Weights of a small transformer language model.
Training: 157M tokens, 4801 steps.
Each number is 128 + 32 x the weight over its row's rms, rounded and kept within 0 to 255. Layers, rows and columns count from 0. Numbers have three digits each. The size before them is the row's rms in percent of the matrix's.

# layer 7 attention output (transposed), 128x128, rms 0.136, rows 4-63, columns 0-31
092:156145091202110110154121109117160131129110107069116125088113110122127073157169049119118113145179
100:109067139114186085155170140124141093126132134171146140088159129079175113104093099181114122112116
099:148047128102157160161180148141110156110145155145194088180124099129100157062115164191144126108069
096:142106089112136123129134087123176142082114173140119144166095107114108125108127066180081128136087
082:110170133128095159103150076079107165132073139116160135132058099141103093155135122115145153151152
095:098171150154151115146125117106096104090125061164070156119124138134140126157086068153206125168113
101:116157168126150151110156151130111104124106128082079133112160140104147125117110060113143119143142
111:141152106137113057138066043146131145182172094159136174149105143143126086101135093065148136119079
093:142136110126143132151165187144106101140191101134070114138171113123128169159097144128105098151144
095:108130114122144112145104075110192114107125195113133144106161171129117143130087046147131130097043
094:138173167125137157129166103140070129174126133103177125131071147188071065133164167115161116108163
121:130126113140115019114115096098107128128152127160146172107205170084162148153164127089116158117090
094:138106123114120110073132152128118119186142141093099135168183094135184137109152194155094162110184
101:116136166136098105081160123130133139064125144144105171119194193153162128154121111117160091124097
104:143096173097165143115147152154101076115125128070126152131141170114169145089098124198123186174187
091:100113101143179095123086100063149128104138162120102132140107125074126122136084053166127103124096
096:150141114157077149141143073118125135065126158167131146117069103116156108138092066094188081161083
083:147145071138118076135114142171114099187163110144103121128101088131157128088109120119165152145133
098:143158113101154082178100085125129129166166163139131152136108114174113142096083091156172136145041
096:172092081107091100133145113174134120136200122177120102177114082101128169115112148142103107139110
098:143136174142127155080127078112115153114141145101211113149162132136163130131144128159103076079120
085:158168030136091120142161203106121118156144135076138108112132096128139094055121132123125156124136
094:141128119095106131093176202141117098037163152129095082104159148098166172156111207086124080125126
088:105076088116137092101129163145176161106101144140164146080149122082188154182125109126113134136098
088:141134194148141110108080135080128125158132139103134092108171169173140136066094125116140156122129
098:187129184159112113085181113074155157044083158105089131116131140112129090112116106100141071143108
092:116116103123068156121106115158136151175137114163148154197147088154123087083173186072077102090117
087:136097059136127105176135127188146134210125107152130130119157102094114122088205136118118163099173
089:108093063144123187149109072113154093103144108145095103154179160059088135144158115219123087162151
089:088131136125105076097151139129172168139097129185071160146093131169125023129149065128095133159147
093:166173136180108123101136151167118126094140145117145116134158111164093077105123066055100199144047
086:112128173110108080193100159108144094111151151161154112096137108129143158132141181099138146104171
107:138124082134124116103158146124110152076167123143154132171148114095093141166163181144096117128208
098:111142182108098117182078153087158100109090147151168150122055073126151156134167182094155130118116
092:131109084141190152122141091119142157185092112056107106112152180138107124127081076187114046165085
084:126118084137166163138153135131122131139094098097084155140118124159124084090070077167137119128103
090:057126161091119134171096122111118155120127156156117103123108120084144192150137177152190108107198
102:159143138108137075073194109154113148138095111136162140147097072128110088136154146097095156112202
102:161151074166195157115117120120133184096141163177103128047204143123118116097125113186093090119101
093:178150114137144145097099155062112136129121187132152100096186112142106131140150075054135109164042
094:146124081158148146103176141149059125119136094053124125144126118146092040095094091114100139155139
096:106128129152134175156067149102164076121143134129090116165172168108132169152136098155125112130036
106:127137119127120073077171113148079152100141116160158116124140115132089117131121141082112132166172
102:156098117114097052154149123143140121132123117176111151150151133133179108115151134071153163118043
088:136117089179139089070170149144116140132127096103132106156149120161105092119085065104070171163117
094:146144065118116069099221121160072122141115098147178152159134084154093095135123154092068119161151
090:154154144074157174114131087148212136143116153142147193123138083133139145104206169137140119081169
092:115115119093135173164084124049173149138062138163117130130133120137148148133140117117150116080098
103:181094119158117101172136116110078100105173136159103107111161150145136169116135186106110149099123
097:137129103136146094137153129128106117115098139179121143182137102132078110121104067103077151171079
089:101128187100108132171091196121200089166137091140146146124076113148182166113122199095108100083119
096:163142068149142086148136105131113202129085092139070138119121142162139125114088134137122118139122
084:067160134131132150117153129124175152199089101140094133185085131121173070119086094185130082167147
110:048130151121143157128103116131140118153130144123075170105107167137195125133086162188163071079177
096:154110122130105083059188119159110119139128111094135146130140128193124079106087104128116179129119
088:119134079159103083093141102151036118093183101103144111163142103146135104154051140092148133111138
090:131091131123153169145072123110170131106107202101161100086181164098109146124155125132131086097125
093:185121166109130162122145131136165121129156126128130120133130163132107149157197157075156137084107
103:113119172126164107140124119102193078151137121168122146162149120201144133104094210087158113108137
085:128125081130135118128155141174119134114121135121087128124169168157133167131046086200126120121089
# layer 7 attention value, 128x128, rms 0.0521, rows 5-63, columns 0-31
092:170216120135144158120079111122118160107152086094123132155118142196124161083141105150155153115097
093:151172151146088108107076105141130167148190069145056190108091097206156194120114142139109127130139
090:107069071158095129135143148115132175149139106103126191124105105093080145119138177090085126159155
079:113071140091132142143179044139132117122136171121088139117127143086098133140158111089045089121110
094:180189122115139107137209129124124103131139128149110058127102147175192062130123131111150100083129
087:103177115185168139142147126115140132135151154137088174108109126136109158146133147132182138078116
101:155078170163127096133154211111132108119124155106087026154101119038100087135121131117179079122116
092:163120125098113120090058162131113138059133117152118102167135129171151108142131138101083088107135
085:121139076129199066153176135047143159102110147111153178158102111081075127111155142112145133114142
095:165094093067134128090101121159107097130145166162081065147157111087176104131126099125118064107103
103:125063146121204144131111166144142169124108169015093125161106160086123063142106119146171126099134
090:109102105127142179095146133163118164113117108158129152113156154164182145093130147126169099120123
098:129140062085196082156119114161107172159083131080113073127165116106136124137131118112182165141142
094:081201090160147152149134134132144126136098124139150113127138151206135168140141124153186119096129
084:135091157143137156138204108075158152103158129108130154088081142164073149130132130076159145131130
098:138166109125163068113089110137111111134094123108087114111106111117099112146148132079064166156143
083:166128154152096124129110194123154116107122086118143120105106126147173122114142099136138088135141
090:158107119150098068136134118127152181128155133154134084109079091156135087138155152087169108128147
088:128063134202087138147043200162139136139114123112145161103127118140125131151163136128069128149135
090:145099164138172079116086171161154151137140153219072175123110130119105187123081126083104130120132
084:072170167174175154204110137163161075134161133118192128077128124136060129127130141148097115148154
092:095120086114133134106033115176138138175075123120172144127144109180165128124115142145148161144141
096:166081107149178110135156154102141133079114113059131175163151126154125161140160106103164172149121
088:136228156091145112075131081086126172081127147198103128196111119137137159112132108124144198151115
094:129203082116135112151133108161142120174123147163108078136098082128170124142124102163102175151134
091:109168171145138092133113164131122135134184091112097136146107116106123171106096139140113162171100
083:132092133188145160111056134135141095027107071124075185127139138065107128114082095139101098110146
092:131134145145099130139128146130160096135127109175149161157090113128100174158089188134141109125148
091:160141170149087096080143148104138152103129103149123110128122135150103111118121125122061077122128
092:153132110134144221116109119181126101158136135158045109128129177164153076116131118140179179121089
082:121132096086160131097122083107061136114168121091089134114134151151140151143121146098107138145125
104:082111100079138121113120137065105130140165140121090150144102136125141149101087148132082122065128
099:133162107124156094071050164129090219109118096134115112126117131136170123139102085132192107121108
093:119137178159058112124158142094148116069112123116203127108105073124108114161125133130070201110129
084:135128112150161121147198142126192146117081143202184136118144104128175090164126137143085126141138
090:146104088138144083047109162125130146078140108051145149104130171098121136149081168137133084134153
095:153133138105144153118080143071119102189147173148105117122178126149080086102135170123159160124120
104:153124099208155191239142145110141135087165146092093139082114119102141133084114147116104188074140
092:168155096170107188174084157161121141166100102161150083112082095161152041089112150136107164130086
091:137107091089104063101159152080184096134099115156108121124120097152136193135095173157114174102145
088:112156120105150125139100149134116053127105082174129137157044112092126118166118164138131054103162
098:157104109157109118114070093115112122181182176058100139164171101150115144115128164121171158082085
114:091139142105160165128128117122126062170159140113115044126134138141143120167098098129010083124100
088:124144144092126215211173132122123044187090136166113115135186115143096109088092174109133184141098
100:089155181100070108116094121069137088141112134099102120125161117163104109111101183103135129133093
096:106123164169118142200130170106116155140170132186124126099144105115118102146150075103130122136116
098:182097113183165138120090209109124154127141113182167080152065091132148060130148107131121129103138
103:082117073086141159178143056136102094127152125136111094085124148115140130149219131132128105134111
089:124147157194085166107095149164130149107135153113132109102094114130156076122135172152152147087106
093:094061093125175059094151169118107197076105105159143107180121091107119131186112085112180058134150
095:166121133130187121149124119070117193100136129148139139167099082143127100193093170152113106098122
084:119104124156076130034183142157169177103121117170099179175114136111159158171161143134098119109182
108:125137168132173072129178089137121184108141129139162207109195137111158095093183122124173107145142
099:122156172072116152209136111130127086152137131125119106129191124131114085103150123124173096146126
089:148092116118165096105147114097166111184091149140079113171141113153100167105106171145181123186101
094:114088132159140106122174210106149126089161133117164148108101106102128071109119123126092204098130
096:093107105093183153142167150105136073137135123179147079121080142099070167138169103126071103113118
099:059055130091142130179214060119121097081154118125144107122130113123118112156192096123111143127115
085:120149174099183151199149089154121084119131156126140144107134109096192130141124149135085090161134
# layer 7 attention query, 128x128, rms 0.0577, rows 32-68, columns 0-31
100:192183202089119172166111087120175159157108105157136152130132172114120122096085129161131118140141
111:075119131126113160103185116141207152124151117123194095150126098114208117095121065135170064115125
090:090158111156096165094131170153159135132103100122205094167120100107211106108105120108137064112119
098:162149118087007144120114178163095100147088107113129108116131114147176129095120173134101124125108
096:168141102093085145123135132185125120099170120139109152128112119153091134087127154103127144140088
096:148100102161155130107167094183130139092187143143104154163120115126065119096082085077145155153091
103:050113146113132062126064138053133108094139128120132131141117119128121156165147114123143116161136
091:112143173128089168124172121193125096140108109126168122116172123125168146143125188182090096125146
101:146137129160141121097183141157149145142142141096138098206146094087087161125114056075150122146073
147:077126138139080104158059160063109129167090140100092105085107178112137115147152169170115102129153
088:070135127117170115147143041122137100108152120132189130109144058157110144096169102162133077151169
102:143124158138112058110085149102113130099130130101058128156085085126113150117065129078113164100092
104:126114091109170130130132096103111155090176115128142169153157127193155082127126115092142134101143
104:069121176162074158165133107135148081161146117126163119092135106128123179135121148143102161137140
100:120158190103114144099130121116107112103155082073111166151135094092069153156178108117134127128110
091:098165127139118183116177144148162100106103094141179106163119150132128149100162189146129108146155
106:062113149162108202108185099160182156104096138114196117163117119114188136122111083161136068127120
093:113098096188120074117082095098090061161157181096085128159099178151122135153134169130124191156102
093:095115105132111050143056110078069094166129148098075119100126156145109118162127153137093200129121
093:106135145134112044147056142079076109175112169112105126100123164153125132155130152115074163133147
074:103164109116088089107100160099076123185066118109125113079130192133164131145158164117066120148142
093:194136131110141184105129143177168124101179136129158144171149104130110143042134154075116127125119
088:189104132155208107175097116169157156104182154112061118165095153136090106119094095074132150104115
095:133167097093115157159102121105143153161107129123173096134132126137154106168170130145083125139198
097:125137093128136135126121104127066117165083138219148092139140112109084137116181087147086138130090
093:110079151139129140199087144133134106108157176171070147116091070072134127127069116100143145104075
104:102138134167134158148053188116089129165111156093083085139127082137162143125114144162176077057111
106:078166070109105183146133111132061118098136146147125127152170117181082147171156117159134120114139
099:133154146133060128040161121107148069134097140123173156143169109110104126147093085110131120127105
102:115153083140137122140128144100151146114127117064089184140098135161076137120111013101143121161137
099:120120111157145111103166136131142146133119123115159144130129170127067152081081158134111113153162
107:152059125226115125109101167134139185135075148113206117100111121146189133112055070135172137089128
112:144151144132108176172171137162142076128142123136192115171121093137161205101125095141133164127068
087:129138134150159128076100129050147161158128156123132065099106119151174120212117128128116120124174
089:147150107086093084135113153188111149073187112126119121089177098083058141118107112099119109090107
088:134145098095105053093060127114099165097068164132179122109141121154149092144125194138152126092122
088:112145077060115090177124152147089145162092142154151053098134174118161077100104127129177138112130
# layer 7 attention key, 128x128, rms 0.0536, rows 32-67, columns 0-31
103:113138111116098140156127111089095175153126114125091171078173145110121082178172176119097111166144
098:110143153122132094113151164085131075096155135133175128138091057139157175102084043148093155060118
085:180081101182110119114166170099173157133093157129172131159093082120092150072112089121144149072103
086:154166076113123151145169127106109134159163132139186112151145127129136152129120134129110128071154
075:134120138145120140163196113149186140136122184184202151137145120125151120144142140115112090119166
094:099098160112107102178133151157180104096113189184202192132109138083124131107167142132099116133134
087:109117167131149109162143084086080064137173107161127130112148143168071159153155146156174134086145
113:174119067111100163095084149117104119159132085073131073111132094125118125147146106107119126109103
086:085113126158103133182112124121131100106087176151123221122115147018121136124128120110116146146067
079:161129126160167136093097099110092111133132054076121079094162112146093125139110139145152175139128
116:131105132142122126114142133129090114117128100137148103081155085185121147144090143172163138085104
104:087125140133114134137126103142157149098099152161163176154085190069176087152189128130116092160141
088:166140135093136092084133127156140057107128184130112087131084141146145127153049147116152170167097
101:118091106164118128148202136131107082125125111182184108128173146139125153105157091152106161132057
096:112069139107134142168121116101153187142115171154108077179174117114165100094101112126134081132067
105:172129086165107164059122076139115104138135110137129056118144111136132114061104083132173199157079
092:100110137130192125080125151102139063122121127124164108173100034170149119142113089150105188092107
085:145093143125144138125152154135142136162113122117111104137146131142113152120130091136135089122140
084:134116150119164138131126132161086158172137137117124136078143166133121096173144184148138090125152
084:118122103118136131110095119130074142176146107127096122089146168137110105149117128128113119158128
082:105147067103097152123121122142049133167149070088089072096143149141115097129133131152120132163152
078:170165077128111161109130113125063111196150122088121088131172105107106068087087119088112134155118
095:128108179098099118154135163133174117075076191165157162111110185103127131137119148120111125131148
096:140154120189124158122084085110081124117170093034120124115159134155110165126084099133174133140133
104:147171158160136112152148080094137173129151112143120172099169161108113094211205143104150118106177
115:119083170123160111120140136133171122119076165154166144163101100092149136100130104124109106135083
103:095147086097104153187146081089131103119158132105154142132138062106159116140131135124083141058097
111:168145127130130148131109129122144155132124148107179077076131162118129086138131136144119108107143
099:113085171135118117112144065077074111133159097087135125114189084164148158155120156119146135045073
106:105082124097106084056133137137113095080098161100080125111092161123182145159054120138141214149053
105:138125114135147103081159096111123130157139093141125178148143089175105169157070069104135163153095
092:120173119098104119128140099133138130131122138096162175162102190122102117119121112101121187135137
082:159088122118051102079081169129098107110114158141119170177161145102112124165131117103119078119088
094:128154154173132154105141066122178166087144126169162126164135118118117118120119110126126145146138
088:091115125062129136083127125101112086179117112054189117093116154125126154131204138131165099112070
086:097160136112157147183143060089131111149102079106087099083161158129112066191150176134097095136188